Weights of a small GPT-style language model, trained from scratch on English Wikipedia.
Size: 12 layers, width 128, 2 heads of 64 (1 for keys and values), MLP 512 squared ReLU, vocabulary 1024.
Architecture: RMSNorm before each block, rotary positions, no biases in attention or MLP, normalized queries and keys.
Each number is 500 + 50 x the weight over its row's rms, rounded and kept within 0 to 999. Layers, rows and columns count from 0. Numbers have three digits each. The size before them is the row's rms in percent of the matrix's.

# layer 2 MLP down (transposed), 512x128, rms 0.0694, rows 217-271, columns 0-127
102:419414541506509494595451494436557400520439440501475386570543506506493429522529471394579536534458460580505465527552454580527535508482527543502575612459503462590441533440557566539507526513535466558503470488505492507510565411419459501553526495417470585489479535569422573578449462464453490540444541470518454533421444536538533495488557446509438490545441511497578526446509567495446541433443
103:529512507550545394461523532563481576510509541603518491508425522479494565536504529462526449392544470632496512505549520466421501553660445528561497520552453491439570545557564570498491475540533439542517415494548502375553478477542504552508505508501519568497432500588459535472568586468391498466510476475471518537550467521612409436512542482557539537515520441550499473563475488531435535441506
108:482504498419524506493519486408484514575514480500525491588544589536465547500451476527455520457513497583569484549479420572533692457577504453486585504527498469553548526475477526527380532554471384537477495526492578456479448452491526470536447510467546493504456535524613527530474486449524468431587592575486486473510619486411439496447476513420509551441482565541556574515549505574501487495510
104:480484526558448464444481551467539429505552557529437500510480477517481543498533592557435473547474472463492462438549576454519580518441495555486440546485482504513533644518448452551629521516397405491427509478405496567546481521465491452488555610503549521509503515494617501488386543562470471520534539460443532517600544556487521455494552553412508422450542487522509535527550363509522534455489
098:466459527530569511543488445537432457541490467545550506609439479459504460415584368536536465474466504401449571453487537573447493437523454548508450445479554502444516459438538533472457470494480482594539600494480486486520388472474480566514474506527576502484504482414504427519489468440557494454446408454492471553548597456508482522504522527457415627528434483537501452427587443556433428491555
105:480614450544444533496465578541451551443554511570611541478537559490556439588410468494502514478512544498506424465459466525432487521473532518494466582562423579506562492476485453460496542618516541458565539568453446456509527572504537509453522447456530512565373388530479557574415526583536490540487442487488506453511516535470531575458538531422435568527546512509557433489466529492543410466434
106:446520550466603591421360556466559569484542430516457468577471503557460455498518524467506600525431456490453482496547557534474524478416579564574446510514586544510510503493503468487467570477519495524509462494462526510441468530530405478500487435607598445469494468557505430540463564579455374524450564487447498485533434566499512564483474451500530464559486483518509411593554548532522551488414
116:509479459536490416539505465603441503483484532551475499588500527519491521642485518466504488406458419417492548394474516466503439560465584531468516459485402416468500489549547463496517443504457476459608506493478371365510535480440496498597460464541463523523597537498429531562489484481404499477548487578543524591516527501501558483547501532490576485491403425459475503565505480440430518483467
052:510506563395521532425583478505521537476521460549502507454581534551383499468475572585493491504550440474512546538526474525581479435518479451486513420487531506400464564466483543538561542533498525494488525488561458600453471527523475570552582533526487484600457483477561443485515498442535487608520432511503551390616452475458536465494551548438434513535346454517581572469519467427494565467521
106:565515489545523526470527516550485500413464547515438507563555410474536524509525515500512519604564443474521518478561557499454399528407619542463449484513445588515546519497528554487556550451487518491569517594553471496484412430512492455533497409558560543500593570494515441529510525490541481489562489552490489536467496403555449492468511531552441482618476556437556455454436557427423502347546
089:522453467522466537498552593475543526558531507524548471435499469386498625558559549466521454532501533426432464577497505557457549464570416474565512488453487572453461499394431562501482496433511507466516396492456454567461580464513415510465484490517537405580466470548532459464530467531457467465532535491464478498583488492554552557536394481599389406478473569519387492550447472511489497468513
116:497403536462441429500492449435476464533522566390497539523460384480504458467490403465535460459540543482566539503447446474469438503526505504493466540641432523580490554497522425548551568455369513499487527485603491488381483426556538585480531552548453547507489479368536541448511526536511458477524600477511532529495526506466432490418539507474447424503502459518506519436414471457511500484576
109:432510478451492539593490506523530501518379576486608466452597468543571610517448510632440478488522495468566564494398496566527442497597550503575480442556534467449603461538500508564530468491506479555514550422538480506448517513481523552478424481466532612555542598452476445495566513459457545494562509459444502580472492432496546513446439544469463407512483515524568508493573498467474560515488
055:572544606472465450532530543468554452460514531470530517502501538528468471523546502553432393554506563475524481516446421416463520493532540449412389483573504540507464423459503447462493498483597520543460506557553493395464475408413489451556614450475605552575442558536546495485467481522544431508517512484573540504541585492521466459532441455465515491505500404466549399585533548523497438415455
090:586626469510517549536529568515462464513616472490542482460498457514458566521508505580564561498559570502539491481521390530502557483512495526524411445453551557522476531525496489538480563355503433470490413433472386480486523462489474377519483494451476354477513446582550432428443493498532492527602415549587493460505538487463543559496490476490515565531518567520439459568491516503512510501448
127:510485440562435413518533460403476500486508506493497541456493525479484516441477507555458593524481520536482462464490497502496542579508517459404503491467381447540495480510457430481573430566400594410505510504429492532559596480401502530448582517490429585464476400491439560498511475565506510471501517404473507450434575483478553483328482525549461515521492493469562501413456467550515580571471
107:442422494623479530514538470422514516571528474526471557405573568479500496532504451450562466509530502430521595390534534451539523469449430530545551490514583496540540405482507485514400499536516492545507458517511478586440510533478467532424543418458430512454498546561503566499526493513464440485542561413467481430494485468465528547477465485539529517475547553325432473456474381533592495501418
102:487570616475455563534555513516496548452520475353541536542582508443407510476566406508532432507515587541553487513494451442635439446524500498495517466466479479606530497433487424511419553447547455423551454497505432494538548513564467530416495543555529535444529494577461528563494571494453418509510567497401445514465506465541512502495510402509489478433442461494482446446512409535524564497468
096:464430462460483616500526523546496480539527398591441510442652540534524443449524481530512513556503424526426565501472525507519471538427452463587510439433531555539559407473513516446512561464515500523524540408517504464449541492399553470479537480513540528467524553474444506454486518542572499588504503498504491535521442502632363496611421546511509455454495500527545491463522413504432428562538
101:350487492486508522526587439613474475527401492409565497463545533521451559464520492487462452486465547514558405512579455377539458588588539459421585525527509487529481435477505509484514519504558543533485524425525420520498525543561449557539350502451515545514595467472552541445533533515490440429504499514570528537486479520556594436574473460504540517470566468578457533520465513515472537531461
114:492388576523485540537473565510553521533596526501485464480550469524510544554445428470451466453457447453563530505436524539524586511506395477562514575508449513506628401422502442415495502515431491417451514533462587508427511531479452480489563491527489426498486546504551508493498483600515490488517550554444450549577470456557529501541491495534319434379495506434533490578541444478507503528530
094:469473466500510477397536515448493541476599456505501500568499462475476456499583437503497544589462462437636558446536496541531548502500478601551583485437469422542512569501475524483469491486453524516527495496424530616561433562437505555505595487506505431484490551469442428438536465540582460540499546472562441474605552496430547545465468513485516479436439377562474530477462429418461513419436
055:557532400457444592514406376446493474515473624529551480465625575544485557480517483475533429573475474552462551467480446440464430437566440608526473410502441501520520482532461460464474504480553475499530464447523448488432498503519556484461474520438583509561478519483507430473515459435437509511531519491512577502473591499541461523467521531451483393572606465494464432562482568434549541449546
079:562509534404473477511435539411514562548461481483521505513572514522479560535519569460480485505404539555408491524578445441455558488555557500520477495588467431529525426435450483564515549535497537500484534496551449529512514631551452491470514598491488468481571514516491481465503517448625580527516442479460438451405481570511451368453475563494577577483583591434554439435465522496551517553510
092:516604573465590535438551542492516403500508568521570451519514511502512604542484465491566540587535476474508463598483522484520516472452461547494455469551514578543534555594521527506470563547458522475553477425463403519431486496560505422433550474556545518545526461507529404545548629544572532600574511480355535496545513509542566498459569425445483525489457476466487523514512457519516510533391
104:504483439377564417532465436537493556522506476522516495515558558477477515509527535516536513554593315475432530537514531527502470475471483433618520506438475482580452420491470510473497482497491611439546623558542506536577506409612477500509501479564545472397503515526508573543511535487462482555539580490451493532420444490547441516436515466469454456462486547562549501447544511498505578413524
087:568587489497568520460544535520508450455518569547455585472440596472538469550505530552493460445547394532493445497510530526554549483512461479437489572507414528545426501493468490517507464580454536545475443472454613359509468505479535458434515499509555483504490531521382475563578619504474513534454526525557627547499622554460515502475504464593449559523525452511454531551422541481458497503415
085:525483450437564504442569472552488488435431451452469512554526513463556483468484576536578450555444496447537510561565536473478575496517481558547577544510532497462519410535529507532437451524568501395571550514493411583524452596450495527529482498521437608475489484490459527410525491524559436568416556576580536514530536540506552582471549645513535486464539454528479513576513567487594570573505
107:555490502537496429560541448542394536371442398503405463486521553573456517596582602497474465417504507479534481447535476503406541569550424468539507546487570424524490591412446511490562490505442509538587501463472578500471525528508520415492562475456456522476496569503488497482546496512518462439444538424512452497464368492504487509534528452461482406486464488518476571552470471458528577495603
073:466556534466459485513484479513473503492482477486484457499493443473444482612466461598471496472505436444469504477373471536427499476430461539545509439426486524492485520497510514504393486453536498567388452562525529495483543544503548363438462428481525520554359547539530460493428455450551420521539443470499553476517552459591596534519542502501452493498482529462438456369498405453431509607441
103:494549403523453536436412512471500471446393432474513450520526498539465477517560503418505494507622529483502491484519434435500573416490441595453512464542495537486551548517539398523471474591486509477509597559363531483525449541538500474458506504521491479489517444463621493455521447528484507563445497516478544399449503578557419486427543432478448487587521505481398509556506453514527499520359
098:588529571530516549587426473524502419487451494423530443497555429495542599428453445504423440553504538482423587542494489483491470583569497484404535518569546443536534500490480574546580458577423542493471529501506513538443503486452555476460456494526491567493548506429484535451555498572534413447509531534525523459478443405403516562433516510529547556591566484559451512537548543537490456557370
129:459520496522529529467514481556490553487579495580476513464500553488465495460524568514525416506462582595489380607474517498474465484501577527459473599479514440456496595528419532468547474476476498542534567535501413456553513509469573620611539490516511491521532544537385483439436435595568474484442469533483532490578451519471470605566477515527447381498404544547491450567522546503478463556490
107:541467509435429571504415555515541425544448372524510522547494573429519490549443512529448399506465511526649527513467538504546539497507518568497489514482497505522445448458457537500547520574483527486529557420510558564500447451455501536560551432456499456512404466532423503452452503533487564449569425552464487574438514403399590467486535479480500457554501532511660590464513505453519492541537
085:519480492620450455416400485393488494492453449554531520539527441442493476478461502403481493512563459516488482579441527562502518552558467580562488534560503456505496443519485499425472483495450492444458464531445472521511540479452531415552514441453449435579621520522512411489490433387498528392457440533586496523582487414562541464579506550417449470499458477529571442522562521494541560421512
109:476541486477499454450566509486540456485594543515569494454504428528547455570506423558459477510511499420492517588504474485615525475571447451610519513408472543542422391419372525484452556458542499471498465544467533538585564483516486506464478486559447476495449598575494480478543503509450462411549534534476513511615499582534551510480515612495541444425394476476508504461497541549512547513408
098:609569463471521481505519602532450576453458480475575503510419490505600499441432519488559480464539572485525504466546548513423563489529445486425485516493532439523511454448473410520422535495410556521612533419575454471491546539459517559491509514448446471572474461394453581557505486511512532499553600432407505530472631475491492515504488482527504431511561484405547421535480459426450561528480
084:522517455441425503554502559427375515495524445557526480476446512490461526518517523549557491606509530503480536565471522505577551562513476523617507585566453440541490540494479602535554393479543509503572417549415580425492489552521532454507446485585522577587446557565450424463525586368455458460494550461487543463536580518535442489542479501521546503567517428592533517477519490486508501529469
116:465512430543529487497544555536516524502493528471468561516524474423383475451484536577565550566481541479462541436513535441477375450561527429520449563422412503608585539508459439423454506462494516582499451518508546447505434597500443474540567462503454449506435437423477591518496421508584472592523477417447587498503501536559520515513528507546483478411426478484520548474460376464533490512515
110:352430511509491430506479500424483487461512505492520528528581370467415447483471576544490490505543514432576553470551502454479474555486452492489533376546504508489535455479365518596454536507570618447538506546439574474567483422490523544571441546476480469461461571504484518448528517490434506557519469504466515479468495504517491553591429486512609521420495547471419541556517552498542560550583
115:444467513434475477403511590566482489454596525540533495451541456496421542525420486537568497377519532403507563500573509445497477461555531571497410571560535472508556489546533471522602520541529526461516494451466451551484479482549554432534532577427603464522544479513502525528523457448541522511544594544509506587550475484527497406401499654427499571477495479427557500494406471498530498499508
099:566558515500519449506535456518445391496387458486491498525561554547491526560464521423561529346494469601443550548451580539479481501502396565398417481512486552458525471458507507564437527500586492532532519443466417520547541483468455542506531487492486553433546498517506482480519541428580529498457490527416421593501502573457480514487541491420524461581611570532462419438505578545497518469479
080:427505456482420574407619501387519551511481493452432438468477553530494519500537569606590535504500507533462481561575572529451448578512530539401488442512498478560580489466431484473512528522504487463459512491550525434430482446520552456479513493536446492444495548435526419460453412507438534519553478420466526471353487510480611485540482477546602512495513556536422528512592523546489551447531
075:491518517501466477530512517506549414540527532512484482543530538473512459526572441522490554532551475516541569424448536423545361483477551609454536447512635539516521513461496520415505520538531610389457588438606575540415545473537579514476582501518419449460490483440531474503476532502517539585504525484525524570486570505483527502395465480473396535409466432487514436462481535512548473513408
046:593586474462458541559442564434462528458451365522495480520450498549566495501547492528548495578520395576473541433596451437518529485546553535458410514529468540447476476545517537494460465418495594456574502477514552542493485577490423475519525492548501561565548511535469530507624604487501571540478480515582536482606457535542456509544451517569463465489553478440474484473500572454436542584577
089:367528432409673500557512467440445509528491476535511438562517510524534506467537477449459544469465461475465466519464466485488414449488560492510557500533479501481519478562498455360543435532474541484464480424474469460507532472487561535531416452420473512465587537522522468482550517471381573397499512424464434584503468487468509528406449495497555564550550453489437568555503454445508411572469
114:489546519547532492475413540513500442432423400580460462503489507473509538495544438371510520424476518487560562531432488480545499597491513511417418568512514479427491449487461489618434552498469471548552446425439491518499483528423520529462540433458573579485502574507500538513477507518476479451441388523533465488549543542511399429513462478421512541478562481478424405374571460432492560492535
066:468488521510466589417464476412502566548486485560466594537515473449498450498508577489507561446560589526570504541479465405491516476510577466489495486507491468623489499515448506550507437514497508556498445379463591415499472510541508452514423417515565428541465508540532536443448426479421569447422480483563535603504572547541543527510450473503550420530448534557510557443499501405386467576510
115:469535500507537543497509534622508537529476514476494429526450537591557494491487482502596522517583507528571573494606540465542508504514487630592576518490518592491534443573495474507386539428533500450598501453476510539486430608558456482544572494502556495483486475572614426477518514540449435571462487554554496547485419502497468510564573576515551496498426512559445530524539480526525482399427
091:427463437450588476468543517506549499524550431443567499449516457502469540488458515476535499623453567434573554518631441425587505573577519446426443464527487511584489476531432545557500540506467459420448531503507402535481562453559532492572535537516452517468507436575481502513497526482607450511516569508486586526502424447541550542478523450485396477598508531513485508496543479480376448446454
078:435545506479436545440528486505474499457392374488534417410544468517565433468576556400508534502499473505491383486453525485472568554502535539499626456542526489378508467538480519515543495525488455453564554536551567542480476510507471516406472451497482594476476546536445493595494514559596525445501551521474484520446459463526567579572538507462488574557557484469601500403453542518467497463427
099:460590560476466425394459531486648531546500465516540526485410458554549495457455398464476472509565502453478583542452546548518466531569446447509492483493405497438426570466570478461516553518436552501499475544482565535455514455504494507558569468635503537485486451495559509455469434484437461426492396476579526489574419485356476472390517498478468541431490486519479477531469505500540483532468
047:545540501475403560574432438499514491450502533495593462476415482554593477462518518504543553469492393496486488443535536489473492490424402505514546533439413543467589460540500488461442412487497469542504547554649460535508397530445429494613523536438428458514484536502467539486454459530389453434511530488568563410437462496472544530492477511481518483564511532557576479586512474467504452470597
102:475398496510420407536494521570564497542500480506634478386560544462463463508474532546532504569532450457559462430495431533579536515394464503533469524564510497467532531551504509449559474463477460506479498558546462441525489393472473507451539483590550454489490523487529463465479526483395391438509451422462520552498562515588410490502492409525621562530479494541592490554584446498552449481530
107:573572517486514477569565464571483451494467498599471474615498435549602461546509480505522553491534553419474430436487607487541561547493467412494515507505465378516415442472569577473508557497515476503559487391500490503482484507469486478452381415509514445396541480491438519537463519541513543541435465479469543619455552527554464594530579538585508559544488534538494580488466493502490515438495
# layer 2 MLP up, 512x128, rms 0.0696, rows 218-271, columns 0-127
107:505490479398450558515462561464486397515475575443478523509531473579459445426463465582408592559509504470526531472482496536553551476386472522480386461435557487494529500410488405449479476454474522528452588573464475627455517485429525514495506439491507491543549471471462554547477423567585500499453433539587458485438529521431582574493584544504441402477481512458530485485490504407529518527491
110:502468530565481505468465533501474464482489551509528444465524511558621529443571525570580492504449465414372503561530504492457422522543505434496385526581512533470441494532509408532520362456436531522563553477597489447536547545538470488466455511444549592436498501541423461508416452544445465510488432465538440452546455499497542524591515441577559397531464526570449433489439529445476515494476
100:500504473491602563547512481506410513499445505525527460529533448536459363511581525522552510430464563515537453543401449475530467500510459504481527582488570455494441421480574579476421443554555546572474553472558499429412568412518531534543469459488480527496533394506548575444568453396525465478484446482565571414460575441497554493515414489564447496435474427438477553483424503530504473480520
100:524514502466456471449508542507523569441447514448470441411535474543500492547511585474475488440536576524543354555378511561592423448475520472485526551546525466572504583522527407386566478530542501417547505466499438483473580504513517492501534490552473493527473477537466610528501452572478467557499508527487537443439434531504461527504386489455477504522562556499509518614338486560449500465500
111:575383481499506517498541396407548440497493497457464433516537510508518488472494513408496505437509539498408522471555575470521459466500432446501513434488589431442423484553514473598491445447464531563385396504566441599480548432485385461494478586460509464477591562462524452444600452428485487536503548526526481509510537482502560418543554438532496506479436570525470524488503531545457536527582
104:555488380482491372516549408499473484506525517593542459435483576440536500459412493430470494402528498535497465426537553472455551466546524585519597461519504486451447502536496548507623427495524482530532488534525469485470548486466529565486534531463426608507464469477554572411505445547476597364488423503409471554445496435487456513533520535475504559429510474432510597480484508460560497516525
111:536493562507458564461503527434522435531534529533500477475424534495556432417574464504453477563460558544461510607595537554494476430484450523521592546472509519485532499467547532537566537574633589495459517517538526659510463558473583591410538592491514549551446481434555527483423587472553519468468444451515510453485400482493555533491470517492488590550500519485458478417497509494515457580537
051:579550510574558483492463529516535396456567492393466595527447529359560495449501511428442436460499544521486440458488379528516492606488541473466524550496524521496513488447505506567494473440557498447537433603457535378489502487464526543530495500567468508406576516568428549572469529529481486431533508517515457540434534497514482496605431494516527486525579570465480431529429572497527465485409
105:458502457501484454512484473503460440539557482481528502507518522555476475465473500524451555464452503447471529554492477551523552382556373474511538526498498477531486506451468442530427513571517456483444493402515463456524592534502532481488553562490559523501466440449506617469512456490496549586478553453523467482590466618446570543423521508503619408390498459542415579609563457485585529618534
091:535489558473520478469566493496523467476498537481434562495494508590479419406449530513505609470485469538460469506533516457527506518417523544436532542526514557545556527538605470539492543550492425635593600496518542501519427450461514483507497453551515510486462509505481509465439614420553480532527548503599518497442484530474442481457578558443679617613567480551528526485483509478530443512500
111:534585470473513543516537570586520529458479473560483566478580648483554483529481629499476475492529526544497463498541571526603522517441543490513514514446538416450487498481520470402452528572579501414514458530414473510595552451459504485489470450482567513499505499513528493579453552524514521550499391549498478471438371527507570510565461579598526558492534551471501433495607494580509523535428
109:539448550554415508453536475400531541509520470511458527508373577510479441444550419475489547482477517481403442534599580457457619480437504559479480599474450490469490521526445493481459513553443539513471532609467456484461493451538476454536511479521453349507531492505541535530408462515506438474529520613562475448549635494433470451476588515472500571518478468462426453528503462559490475471499
058:418480423513500492557458428475489472539482470512462557506392436489502524448503448496606506451489483537471532555504462537487453424483476523533575528483535505384532513450489523546539527541405450424496474443497569539583418637541464557475448482495417547452494445583437496541540465453414590516515498550520451539512452519520499613449562562493480462490545609619509505496443518508461507617488
094:392398588520495497553434416440482540555454516570492562519454477551515450493583485425539489471422467452441467505512568524470396488403512549467493580606492490470467557486480489503501504631485540467465500605543533519485402582540586548482508463516502566537460549515510515574545476526463519507451510396445533553452454442487443516492415492404457481503484433496506468411535584498447468478522
115:582458546411585490548488449448501431484553520457493526497464520604580492545480555532516429435506463549470558465488512485452453404513548553486414535558584489508504548340585495543467507563519374485457440572551542555469483480528463519504376493458527522460556541466460520533417486507505510445587477590577490522525457520562482481640518508485488515466544560533537553529511469473474486562548
110:497604456454568422489402521580467455401434522428520493623437439516523529509526557567423558502432406513501466593487521507446483454518485508471461506483415514485522474484483501504553482438440463426523519452525526451581534500524559465480511570539563506483520483389545452468444503407536519442518481547501508546547506563460597453497414495532459449570508540617503439479548576465456553466596
103:456386500541460465463415457494498456569544501684492514511487500558600475532438589521644511525459517484423506504574536609472528518513535491523486503493564471430453494416521468502510465491476538565484462490436543526452422459466501497552488458514529428563440492470557425459498439464516591389479527596574535495482514551546456473447498518477537525522524502547516570475522481403452488572423
090:575565444564467425476491527381476505438468614438454473586419476478518459447454440466498507460455604518513398402487527516468535469552509545499454500567463466466451583518465541542465523453492491521497499636480502512526596474530457465498524506497507491550489416556540502494479467433512539454510482589524548501418513531428529557466599450492441556649501514409484458491535555491516516497398
102:560483481547470518530351585445491493541525536579455507553453433418564465573511511479502520462458445464556585486391523544485532448455486542574437479403482549445476531551511501513433485503465477424538440568458601468453525484479517422526590524527456420494405502522367456468515448472547525565460505522435458409521541524414486512420567512513459507495394540462532524476556504492468489439482
116:583536495539444497500496466536410409493436491529498576496529474509467392428491546494493564540513514511466595546526528454491499455456484530498523416480564487549380575512534598474516476467593511559546518426573465471508527460558562546533489490511504565544495435462498521501477481416472520629503518467606582432491515473493550600434529528406623517569525452546463507572445571540470557548470
088:507500495560600613439503528539492385560495557466487535469464547530507444472501564454527460493459660517487486508444445457480485478485503461543499491520535491489373462531499406494469510527510514580520455523452477406401590435496546480531510600537502534543480524534496463568436443538388505417452483505525481515355506462573469572499564527530509504479630471436487459532499510532485461569478
059:390494534563484548480598635521513541418540443488432513558357445493516510485509441551501560493507540485490424517523590610514500505413520473466508569496500421471501522496520569507470541509469515568453575554491521519594567497540479532512453482535462432447541502544491548528496550592557488466581509542497440440399441521487463454444467453528543560460402559471499522397528408549450473515505
081:416482485642514444429522554584470477443496545488461525540429465550558514488511373573556518442535437473528557524400477505448548492516446460508472541436512546449454498593544496466428471429494463514534466500477593520552430429442522512455436437465545508533508489444523553525475531529422413449484556563508552552531553479444518538567545421490429481520469435576466497534515507561454518348518
094:534367459522446531576492443484503485548537491522418541532439472397487447516509510463503478462483544535439523360550496503546492537454591413546513459474518354485482525512491465523563477412553531484456531569542509404537465467486503588453454500446441546475542533499475525469471405511454472411581470560597413475457498440466445536541441566511500472583600510550515488525461530556440460496541
109:552550551602485567435542563485490521547469556489469512530401417480522483435411432511480542466464598550575465492472581399542519549526454574408473490561522508451494555504544528514405560514529415521448391507514532381429511574439516488485522517423443514592528509483419433478504521455551497446495485527595518537481513486456521519563494572595522542517478448422423541484509532547512430497478
095:425447467482404492580504507499492553491430383559470459501573421540464531501581511432484544551524486472533528438484523492476422493440542471457563524523467421438570512557506540506521454406542459474512516543523435625474571426484466522545449478518504458538525449523610481508425466472500518501597497513524331474446444460504434482488496538518600399445492565477539520472555423484463567552505
090:503462513513535493485436504516474559560580510460449468440470476450482574576540575445425571493544505521479551465500481545483432463519453445413482454469497516419460569496494503536563552506475490580469432520477629450458506439468514481498628435514604445528512423465514380504452460499478489510517456520472472455508516558523520436563532389581495470522442582514535528419496412539446375399528
116:460511511460436584497430594500582435551527573516612546490444460442493458416394473514460582591502556544479487564457535509573532490509512528510532503487506554509554506523521458527472525494490489502365498556519455457577550465480547586476516502483547513505494456516474499542491468513520506560472479542491480471476668526464474495458497536556521579537590545469462493393558439566460346495409
071:520454534495497517574502480542543538549550464497503466503604584550565460440485560455541486452579463524450504560605502397541496542554527481514567482583546516442487500546575385410572491564526453493603523486482462543576443392518484515473597559566511555471615547540481572524457548590457518480465512524506451558479420477497518515509457473517519499491490423566491572520482607517545416508552
108:519470646466530472600516499506518460487572587536490472477498502530505577468484500542501482542426499496556494554506562487507453518560503354513467503498482464590511430549456588454468452374532491494459386390584411496513575497469502518541473569490501531485460542473441483504553537344543491505533495451493493502545433423462599511494503530500503566427504468453561545406472521475506480480585
096:453459419500481482437533518521511482467545548538549542543417632512425403539369537571511504461511539593562522516530506478543493509453535495487423437517416445505470583531617465470441502450505494478501470468467502522432495473519501446550448559472555385505507533576491490510424506458448491453485482481463522563379473534664526494553560558481455510476508513415446504395485509471427479488515
125:477543483534503539471510505483469539429408457469532483494513420472533444569553474525536544496464447449514646453498442497473501434544403408521525431550501552554465404473548479544444568541493516407449475527627567472435484433512417416400500529444516502518469423508642526492513569453468445418527489468538440541489517366499554467453543513534475508465517452524555554481470444481474492459506
116:431476479582548478468571443475495515544504587499425487495492436568431570418511529508550594559463462504365461485629433414515436509501476468548455562518528526451581515580497456417392487449528498468483459557509451431481514457547502526539493534521468522479618483497576432574527527490489493554464601486526462443541462528572505521517480458483491554535499460468331526518500546509440464501487
083:470486472402505516517546470505437494574494527474521457532433554541503494470538427645475531486437582529530474461529525475485420470465565444480573482457424460516492546419564500518561521553513526503512498470548518546528529525536431565509522572559491541422423519494494483519620592629508526560436526456499499496410461590431427504527500453529445588523500551425439516480433453552547380534578
109:519454549573549467550469457510411542514568522403447461523454565591504507512461568508482542382394509589435510478501469527488453496559516527480419491533542501539509620531469548610456398494521532437374503588583467506415466462436509512530551547539525538532547458469523480540514374482529563501511465476522444496442496512444494537480420455472463555525489520498491379524499527485554428447537
102:425459527619485539562509406501570358505512526524479488514527469489418494526535555508445525536426466475496505496492450539559430524476598528536488514497471519475496512569475582479550495501596453546406506541459570480517452465551508485512516515526631444450499522516514450418502536496483453514483469648532464458465347466480545442473515486486482572485438494555417550458628536505531415476462
088:426512549575594493492520506517564438557438597442481531430513487557469488488492526491475501444503508466541540377470513482472415446516533503349503491471557525470541464549525446441601569550471458510423505545576512571540547407448496502517534551419489489487555399530522577502495470610509519535501485529517507530422383540418579528465537537540578505440475581391475474504489532503468497446513
113:597502545447486453444499462407492423638520575511447515467436486596530561561484475553419561528503434490482542581421488552518571448453502579576450521583534485508500442581496511573515493572448475443540574437483477502490569481542535550525411474508581536430552565456535480441523574450452491499522481488496413496473455477485418463431501444434415535554601510511520482501562499488468474446548
110:624489502518448499526524508494530500568463431489472525457483563516534560446567472520543544510487479538425515490370528464630561464503503503581470579431442550564524515518605499439662456541539470585479461498570375552444497504517467500514546486497519509580534467516565552522541480490578485472394572541523476531534517485528519441475567541460406461537513478441458433500471416520497467515426
112:559504521557563455561435474518490434590455498473421526517475577510478497524504589439468573606505511552475511511470497569442489512515549419508545522443455465447456475539435547478391435416403458533536493518526571363449552512443456486490520480536387551514525488477525426460486511547427447470482450492564421434423524496473379502515468464560531502509537459574447483523595507577463526440448
102:487408394421513495528511471523522493594605552534456489462500429487432356502474553522406579599414507485566489435475529510461515468481502476566398573538444543568518519495453554512451546544463496492441456493558507430567452483393557506555526528450535492489457510470488476499475568535539446481439459506499562463455520428516500622525488479417477520534384451495499496439547516472560491592486
081:499499531473534458459406527562451419470540501556520486556526439469481462474461462494473537484511446516550520614539448463556540518510497468562455493453544512507373607520527513473470498466491493437529455520423468553501501574456552580538450474450490446517480446501444546498535497609609502510489544587468479491598546483523345504532556480400466460409507455430521502432420373499548536462428
077:474452495498478548472499459499474551474449483499484573508430466543494539441447536466512469466451478517486410511552521544513602534456491431578470511491386502519468481515481463472514482472462371555545468482487431451595404541465388486528535531495487482517532517561538501522508514533460458431492466529484438407503429532440450527682480381515568442560538572506420531522441435536410529484609
048:421439542504481473465498514509549392517596528588497552480499491512484577497423485566416576459434540487643416602490417502422480478458451457520483508410492553517535475446534430494531513497514431552512500469592508524508524409438542473501440529435487487522466548433437540511420411503543530474479530487457486516449534553434548499442561500466581612555417583564471498562484505535492447505450
095:551485559530449519485528486472552529515483494409433592476439527461534487599504529495505479528547574554587560546545528527486638476509406439467475497533517472493509513476523590574452584603508507507559478515524593440486486526498402478458568519533547488515422409478484471406431556478561457592508518578616535461509486488492542423493503455422504440526402534520621483514506532526516499420517
110:521523498447451485512554505500428550548432614499513504503557455511569538420450575618484589472459487515486372484566505499479559430498439499521534551443496534593504548480488551466570501481454528480498557548532502480529433438478468505587462497526456434588504398587533513467518435458509544574470523519533559454439540466448515550445526456555507449558444518487542387601395514498587419483465
064:448484513479521556431573523540508463436516550521522449554494523556520491488529519534577501512442551467453510549491514573463498484490457399407479457510565478498526518450499436479486391501522525533461427495527588445527532580504610414458525506484520572457530566449461510527487529466518459368504467478515427537420477565582448408505541529632557584494405562467503540468429624542448459571504
114:455485517599485460488530521462503466434409502501540597406498465414490507469507453553506443438464515469518509507428567492548490468459469467493456427509531528468558544374541536498592550573516556459414429589608478477462415467544608449396479550491527472535545493497438555520523522549555455473534592408454507499521527483478496507461470567417468521459482455483463594496526514498435513499644
098:530545550531392563578491459448457523510469520566462531545490594541495438456568528467393516458520462544472461482404560609407482424399465565540565532453464461406495477498524469444563539513492528589476510546530498540454451538525448438439479540503598518505499590417572483448522482463396507454444451484501445504532547527441503505476560573492549541453474456479452449502487442508585573583531
075:537533454501526500570501505489475516497650562469484517545395526535489504517492415651531433506495507519450504518478521496603465448548504486504516557425469508551524670562512422486494526465528572542465425496401556472527451520513521493590567447510507396531511513464494468373492507448419477462442433523548515405440466497508438496440463493446487496414469460529407508526494501549507541478556
105:507451497499529559514547460526372490529551485476563397455544579547461501463478566489462574480386494539615397413593502465494508465449572553455462520508512471575556461567418480558525444531563513459473514500558434589495421480592541455464514495426588445521522479512467426558576500563542497503573556543485465489471507422536460574532539475547537439503519486456558614453525503502504475472500
050:510514504427531475504574510439501510498581453591491431486584621460467508543521478558459458587480581491524441552495533540466513512618587514514489547641563425596441540481457505570523598533463540513459451464393530526472477524540517495488522507503520546469546480574516486448533474508541457493512464507359427566569533461499501570438515417496469465410482464426473542417565461483457514487477
107:468646495484506552467506464437415513454413535522414552588409518533574583518546480522413517493475555515534472575510587477461440489488518551500550368476509475538488482482525482511455543551501514386506476495565549552425555584518505444431475575421523555530489504436478537552503567449512581517468532493459469570476421539426520467486585507520426528462510497484436505444441616484544567485487
113:465504507608460503475457511487426558444553469490503507452433562424451531456411500518458511500411494598510506533596433556464511482509501571572529455487554553561598581435428476450516449549516560502432534593491455440573518507559494552481587599402507568623459433534474506526535468475521463453506578530466429414499447483441539530526411521495429481518491398482500469556510528515518459512501